{"d_model": 160, "init_std_down": 0.0, "beta2": 0.99, "decay_shape": "pow", "train_tokens": 105200000}
Each number is 200 + 20 x the weight over the matrix's rms, rounded and kept within 0 to 999. Layers, rows and columns count from 0.

# layer 2 MLP up, 512x160, rms 0.134, rows 483-489, columns 0-159
217,166,208,210,219,165,198,220,182,251,222,192,225,239,187,201,189,211,213,210,220,233,211,163,220,191,244,223,179,213,200,236,201,156,177,206,190,215,218,257,173,191,199,204,211,166,220,198,235,181,227,195,181,197,203,192,185,207,227,177,185,182,182,186,240,186,200,189,214,211,156,181,216,216,199,189,198,215,169,192,188,207,238,193,236,179,197,213,187,192,186,212,240,196,169,233,231,247,175,170,184,218,183,217,230,231,184,226,215,205,185,184,184,201,212,212,191,158,206,229,204,149,199,200,238,213,217,202,210,174,210,180,192,214,161,211,186,204,164,179,243,256,194,225,156,196,184,189,164,223,203,171,220,246,205,147,174,198,223,182
220,218,175,242,176,221,232,168,231,198,206,203,232,226,179,184,212,204,156,171,179,219,203,204,228,186,198,180,185,197,199,200,206,181,218,194,200,206,209,180,195,201,202,229,177,197,183,227,194,210,194,199,207,192,159,202,201,196,191,230,196,187,219,180,188,175,207,227,181,226,240,190,205,228,210,212,183,204,204,215,174,189,164,246,199,211,225,179,166,182,212,215,215,183,214,192,188,174,205,193,192,210,197,203,190,204,200,185,225,220,180,185,214,182,223,214,188,196,156,206,182,187,222,191,214,221,186,196,212,206,191,204,206,195,174,184,208,178,215,204,184,201,224,178,196,208,207,208,193,206,218,170,193,210,178,210,192,213,170,182
202,220,213,205,217,219,171,186,203,172,165,202,223,245,183,175,193,216,200,236,188,212,193,202,193,216,191,187,164,197,242,228,200,207,164,216,211,180,162,181,236,195,201,195,215,224,198,247,201,191,215,195,192,183,194,166,209,204,215,204,220,191,205,192,183,167,187,217,186,192,187,159,171,189,211,211,227,196,197,244,215,214,203,168,215,178,168,228,186,217,242,171,187,188,220,206,194,191,201,173,196,200,190,224,175,200,172,192,204,187,165,172,205,220,203,198,214,217,199,202,232,174,182,195,219,244,194,176,235,217,196,156,210,221,212,166,180,200,214,177,189,205,227,247,241,252,179,219,201,251,207,162,200,240,171,210,204,212,182,213
194,218,220,237,185,183,172,207,176,176,208,200,242,187,161,185,189,222,223,203,180,172,185,235,204,207,208,194,212,187,217,179,238,207,227,179,198,198,176,172,235,193,207,217,206,200,169,198,181,179,200,139,236,204,159,200,179,205,210,233,189,183,202,189,197,210,188,204,209,233,186,188,228,229,240,205,214,194,218,203,175,218,174,263,190,173,180,205,197,198,241,182,190,197,177,197,168,217,219,207,216,173,199,181,205,176,176,171,209,189,174,203,194,192,228,170,200,197,192,193,209,188,189,185,177,204,202,214,227,212,219,200,152,236,226,249,208,194,203,198,220,188,212,207,193,217,188,216,178,177,171,204,185,183,221,232,210,185,205,184
223,149,175,227,253,163,274,225,183,227,195,232,232,195,170,170,225,228,160,212,187,218,232,159,253,237,186,197,183,197,186,236,165,198,271,183,164,233,157,222,177,174,163,152,205,186,211,189,187,187,223,228,230,184,181,243,216,158,209,178,184,216,215,180,247,233,221,190,184,171,195,236,188,185,202,176,199,225,222,217,194,203,174,175,185,167,191,232,179,258,203,173,149,182,164,207,191,193,149,216,227,241,197,221,146,193,196,225,198,215,202,245,197,217,216,184,197,199,172,215,203,197,210,212,191,257,195,204,232,183,172,204,151,183,198,209,195,183,234,172,207,226,201,210,253,215,190,224,196,202,175,158,202,205,215,216,208,208,220,237
222,214,200,187,215,211,168,209,204,219,222,187,182,215,230,170,206,201,205,195,200,199,208,194,214,229,201,217,221,205,202,193,197,226,210,212,174,193,204,158,178,217,146,215,161,156,215,195,194,181,207,186,200,205,169,225,205,231,197,167,164,179,208,168,227,196,233,189,218,194,214,184,180,162,194,184,171,193,182,241,213,208,190,190,195,172,217,194,234,192,217,224,213,236,202,208,185,210,214,226,219,217,175,184,209,177,197,191,247,177,182,189,188,180,212,187,186,213,202,163,184,186,219,189,185,196,191,196,183,202,216,212,197,197,203,229,199,194,185,210,228,197,213,199,188,183,180,199,165,210,220,220,230,172,174,242,197,183,177,195
207,221,187,230,212,194,202,197,207,236,226,202,235,217,223,204,210,181,209,213,182,200,193,166,203,185,197,181,213,200,187,195,228,190,196,178,208,202,186,206,198,171,247,203,219,190,228,218,206,211,185,187,172,177,180,185,201,197,220,212,216,213,213,197,188,193,229,226,155,198,163,217,206,182,227,209,206,202,209,203,195,204,190,193,144,188,182,210,168,172,223,182,211,177,172,206,199,205,209,218,205,205,206,199,183,182,207,186,232,241,175,190,171,188,196,212,217,233,221,192,199,217,224,202,195,205,212,195,231,210,204,212,183,206,214,220,192,171,209,211,177,216,212,190,197,232,202,205,234,206,215,229,198,146,237,185,202,218,159,213
# layer 2 MLP down (transposed), 512x160, rms 0.125, rows 483-489, columns 0-159
204,198,191,197,198,164,212,198,205,253,207,190,216,210,221,188,192,201,193,212,185,209,187,172,212,215,225,195,190,229,165,223,233,188,189,214,201,190,202,232,199,201,192,221,146,204,202,189,220,225,257,232,188,178,177,170,216,189,189,212,205,199,152,213,201,201,178,177,214,215,179,195,240,194,177,220,200,198,158,230,199,160,215,234,202,181,191,204,232,203,173,239,226,228,183,211,196,224,208,164,231,229,201,190,188,239,183,213,188,195,167,215,184,191,198,198,221,214,179,210,188,193,247,231,225,191,192,213,224,154,245,192,177,183,158,196,223,186,216,188,217,265,182,240,184,206,149,183,177,220,224,161,198,189,203,153,187,193,202,252
189,195,207,187,199,207,239,234,229,201,210,210,229,181,184,197,206,236,190,194,211,151,200,185,217,217,200,187,194,178,215,178,196,185,215,215,180,182,234,209,214,200,178,194,237,216,226,194,178,181,213,191,202,204,212,196,221,213,215,206,193,249,191,206,232,211,221,235,183,212,211,201,208,228,216,198,202,190,218,222,222,199,217,216,187,208,201,215,181,207,191,226,200,231,196,204,214,187,191,188,184,216,217,197,190,196,206,208,208,227,163,179,169,176,178,185,247,200,213,218,211,209,180,198,185,207,195,181,187,210,187,196,234,191,179,240,218,217,208,192,174,182,218,184,213,218,203,214,203,191,195,196,184,199,195,195,194,197,186,200
182,209,182,232,205,219,214,232,189,141,177,200,194,242,215,174,194,196,213,171,189,244,181,212,169,190,190,195,137,189,194,234,218,167,191,200,182,168,194,187,207,181,184,235,263,217,237,221,211,204,207,199,167,190,202,196,180,203,229,148,193,181,205,193,212,195,212,202,203,167,215,212,211,174,207,212,198,201,168,212,205,206,189,179,212,232,169,205,182,211,217,189,190,194,219,205,202,186,206,176,211,227,173,208,171,178,200,171,249,216,216,203,209,201,215,222,209,188,198,187,197,191,209,190,186,211,176,173,211,214,166,177,225,261,173,203,177,188,162,182,195,215,252,203,183,210,210,228,232,212,215,165,201,184,155,199,199,193,214,159
171,211,218,208,226,195,199,185,186,207,208,216,248,188,185,159,196,213,202,203,200,183,190,191,180,211,174,211,218,154,219,199,184,217,219,199,236,220,177,165,206,225,178,206,201,214,168,211,221,212,189,153,192,187,216,174,201,223,220,215,205,196,211,198,182,204,177,235,211,246,141,175,196,229,188,174,219,184,249,190,215,217,170,235,215,146,198,229,203,194,191,197,211,180,223,197,196,198,190,202,244,171,181,228,191,196,191,168,203,190,178,196,212,184,184,156,238,185,211,216,209,236,156,140,214,190,172,225,259,179,199,222,180,204,194,238,222,217,216,226,210,184,201,210,184,208,190,181,159,237,185,212,215,173,268,234,230,164,213,242
186,147,207,200,210,180,208,208,171,231,201,193,238,165,209,169,224,181,177,199,198,206,185,214,255,208,210,198,174,176,193,194,161,214,204,174,203,210,179,215,162,223,215,198,190,204,201,200,209,234,212,237,170,174,192,231,207,168,212,225,218,169,197,188,216,165,210,205,179,188,211,201,168,190,157,135,219,229,248,194,203,208,119,185,170,168,176,194,213,224,186,222,205,217,176,206,194,211,175,195,213,267,215,186,178,206,196,246,177,204,189,220,224,198,217,164,167,204,176,203,166,189,212,194,202,227,175,201,214,147,212,182,169,230,206,191,184,179,294,190,201,230,192,194,202,182,199,251,202,207,181,214,189,168,213,238,218,250,207,213
227,217,179,199,212,209,203,180,196,188,233,176,197,215,187,200,211,235,210,197,191,182,221,200,223,182,230,231,226,232,167,229,197,174,174,203,140,200,202,209,242,207,186,211,211,182,202,202,208,203,174,186,187,193,178,242,211,194,177,186,183,186,186,201,199,221,238,165,216,202,219,212,174,155,198,223,185,215,178,198,199,189,214,195,209,188,216,210,194,226,210,214,201,186,204,165,206,212,193,193,191,204,204,205,204,172,208,235,254,196,251,189,191,206,213,183,169,212,222,169,198,176,163,238,192,195,215,177,195,218,204,192,220,218,164,228,192,220,166,219,188,205,180,209,163,214,207,226,188,204,180,204,205,192,198,200,196,204,203,213
214,236,170,206,207,219,197,201,199,184,202,192,247,206,201,243,167,199,189,192,203,194,196,163,226,180,228,197,182,204,195,177,228,184,194,161,200,224,206,220,233,164,219,221,243,185,197,202,178,204,209,195,186,203,230,178,200,188,179,184,226,168,202,195,210,183,215,179,195,210,174,200,188,193,202,238,171,191,179,199,212,194,223,194,200,215,183,184,181,224,195,168,193,187,189,171,237,179,191,211,200,168,201,160,186,184,212,175,261,253,205,213,172,181,226,247,163,220,185,191,196,194,223,195,163,213,224,175,200,220,235,182,203,208,231,215,182,176,170,220,179,209,206,205,175,203,202,205,226,190,182,243,198,191,175,189,180,240,190,212
# layer 2 MLP gate, 512x160, rms 0.14, rows 484-489, columns 0-159
185,195,173,195,168,180,210,230,221,238,194,158,213,188,208,211,216,179,186,214,247,208,211,190,207,213,209,235,200,205,207,190,249,206,196,196,228,214,226,212,222,196,226,196,209,172,201,256,211,194,234,202,209,214,214,229,194,195,223,243,188,226,206,215,180,214,220,224,199,209,213,178,218,211,228,212,209,189,211,187,209,204,213,207,184,208,199,183,200,202,238,207,190,202,224,176,172,213,172,220,214,154,180,175,201,188,206,191,185,218,172,177,195,211,185,198,186,178,213,193,181,183,187,180,195,184,237,187,188,195,220,184,199,166,191,198,194,175,201,193,194,216,191,177,204,202,195,196,196,185,190,197,248,190,191,206,181,203,181,199
217,203,195,205,192,195,236,211,222,213,196,200,198,177,211,230,213,177,203,158,245,191,202,207,187,207,248,201,216,196,151,179,206,205,218,215,178,223,198,198,188,181,222,216,199,197,199,167,205,214,209,201,183,220,207,196,215,204,194,225,170,226,215,206,229,245,182,170,234,189,230,217,219,232,210,200,152,218,226,164,202,189,203,213,191,200,215,177,214,173,189,197,218,202,213,200,198,212,191,203,202,220,219,218,222,195,227,213,201,228,233,232,202,190,213,194,201,180,228,180,189,207,211,191,168,187,198,211,192,166,156,241,227,167,186,218,201,200,180,228,174,176,186,158,173,170,234,219,203,142,193,261,191,153,220,182,200,183,214,173
228,188,205,230,191,201,160,205,215,214,190,211,235,188,178,195,219,233,214,205,215,179,190,213,205,208,200,193,210,155,225,186,243,181,221,180,187,174,201,196,217,185,200,219,213,205,167,192,192,206,203,136,225,197,180,210,183,230,186,235,193,188,179,182,206,206,202,201,185,244,184,176,219,220,235,198,205,205,218,184,190,218,232,256,207,171,192,185,191,172,195,201,182,205,186,180,173,234,211,208,205,199,196,192,204,178,173,168,204,178,180,190,209,201,222,175,223,199,218,194,200,176,176,192,183,198,182,216,230,222,196,204,179,226,203,242,202,203,198,226,206,218,219,205,167,199,163,211,210,175,188,178,187,187,220,237,196,185,232,184
231,135,176,250,200,194,280,216,217,227,222,218,227,230,172,204,195,176,172,214,174,221,235,195,234,202,198,198,209,185,159,210,203,191,216,191,205,218,166,206,149,194,172,170,202,160,213,212,163,171,228,211,201,166,168,234,178,214,201,193,179,220,206,197,246,223,233,174,204,184,231,242,218,179,197,209,224,220,214,194,201,220,183,208,193,173,187,184,183,231,195,202,169,208,184,206,203,215,167,219,212,217,171,210,155,196,221,244,189,200,235,234,213,202,243,184,192,186,206,223,200,206,186,224,177,241,253,181,229,181,178,168,164,186,212,214,208,173,236,180,213,235,236,211,241,191,194,239,234,216,213,170,220,211,211,218,224,231,219,230
201,174,197,216,187,184,225,204,179,191,196,198,205,200,178,222,203,212,212,199,213,195,215,206,210,172,194,192,197,192,192,211,181,190,195,194,225,195,191,202,217,159,209,193,223,238,207,238,185,209,206,201,183,183,202,169,183,183,209,245,207,210,187,220,181,212,177,186,165,193,187,202,205,241,209,216,197,229,195,221,178,197,173,205,180,240,173,199,174,171,175,179,177,169,191,197,218,188,193,162,214,174,228,202,188,203,201,228,160,212,220,206,217,236,173,213,205,185,194,212,225,222,192,214,195,189,208,215,181,193,211,205,188,168,204,183,193,227,217,172,161,215,190,193,186,226,195,222,244,195,172,195,190,204,234,182,210,229,224,186
202,199,180,187,182,205,184,182,194,189,191,218,203,216,212,235,195,178,202,195,167,195,194,177,218,196,180,180,146,189,199,183,207,209,176,185,173,237,207,225,235,225,210,203,207,198,196,203,189,192,197,204,211,229,211,216,212,153,158,215,166,210,158,234,234,220,194,210,219,197,237,206,229,229,204,212,201,204,176,226,221,194,224,216,227,178,216,182,222,206,213,208,195,217,203,215,218,221,172,208,181,182,212,160,216,174,202,208,168,189,204,244,221,211,242,191,205,172,212,197,172,186,204,213,189,255,212,184,197,188,226,189,196,215,188,239,188,200,186,227,152,201,227,179,193,197,193,223,197,193,210,213,176,198,193,186,188,197,201,185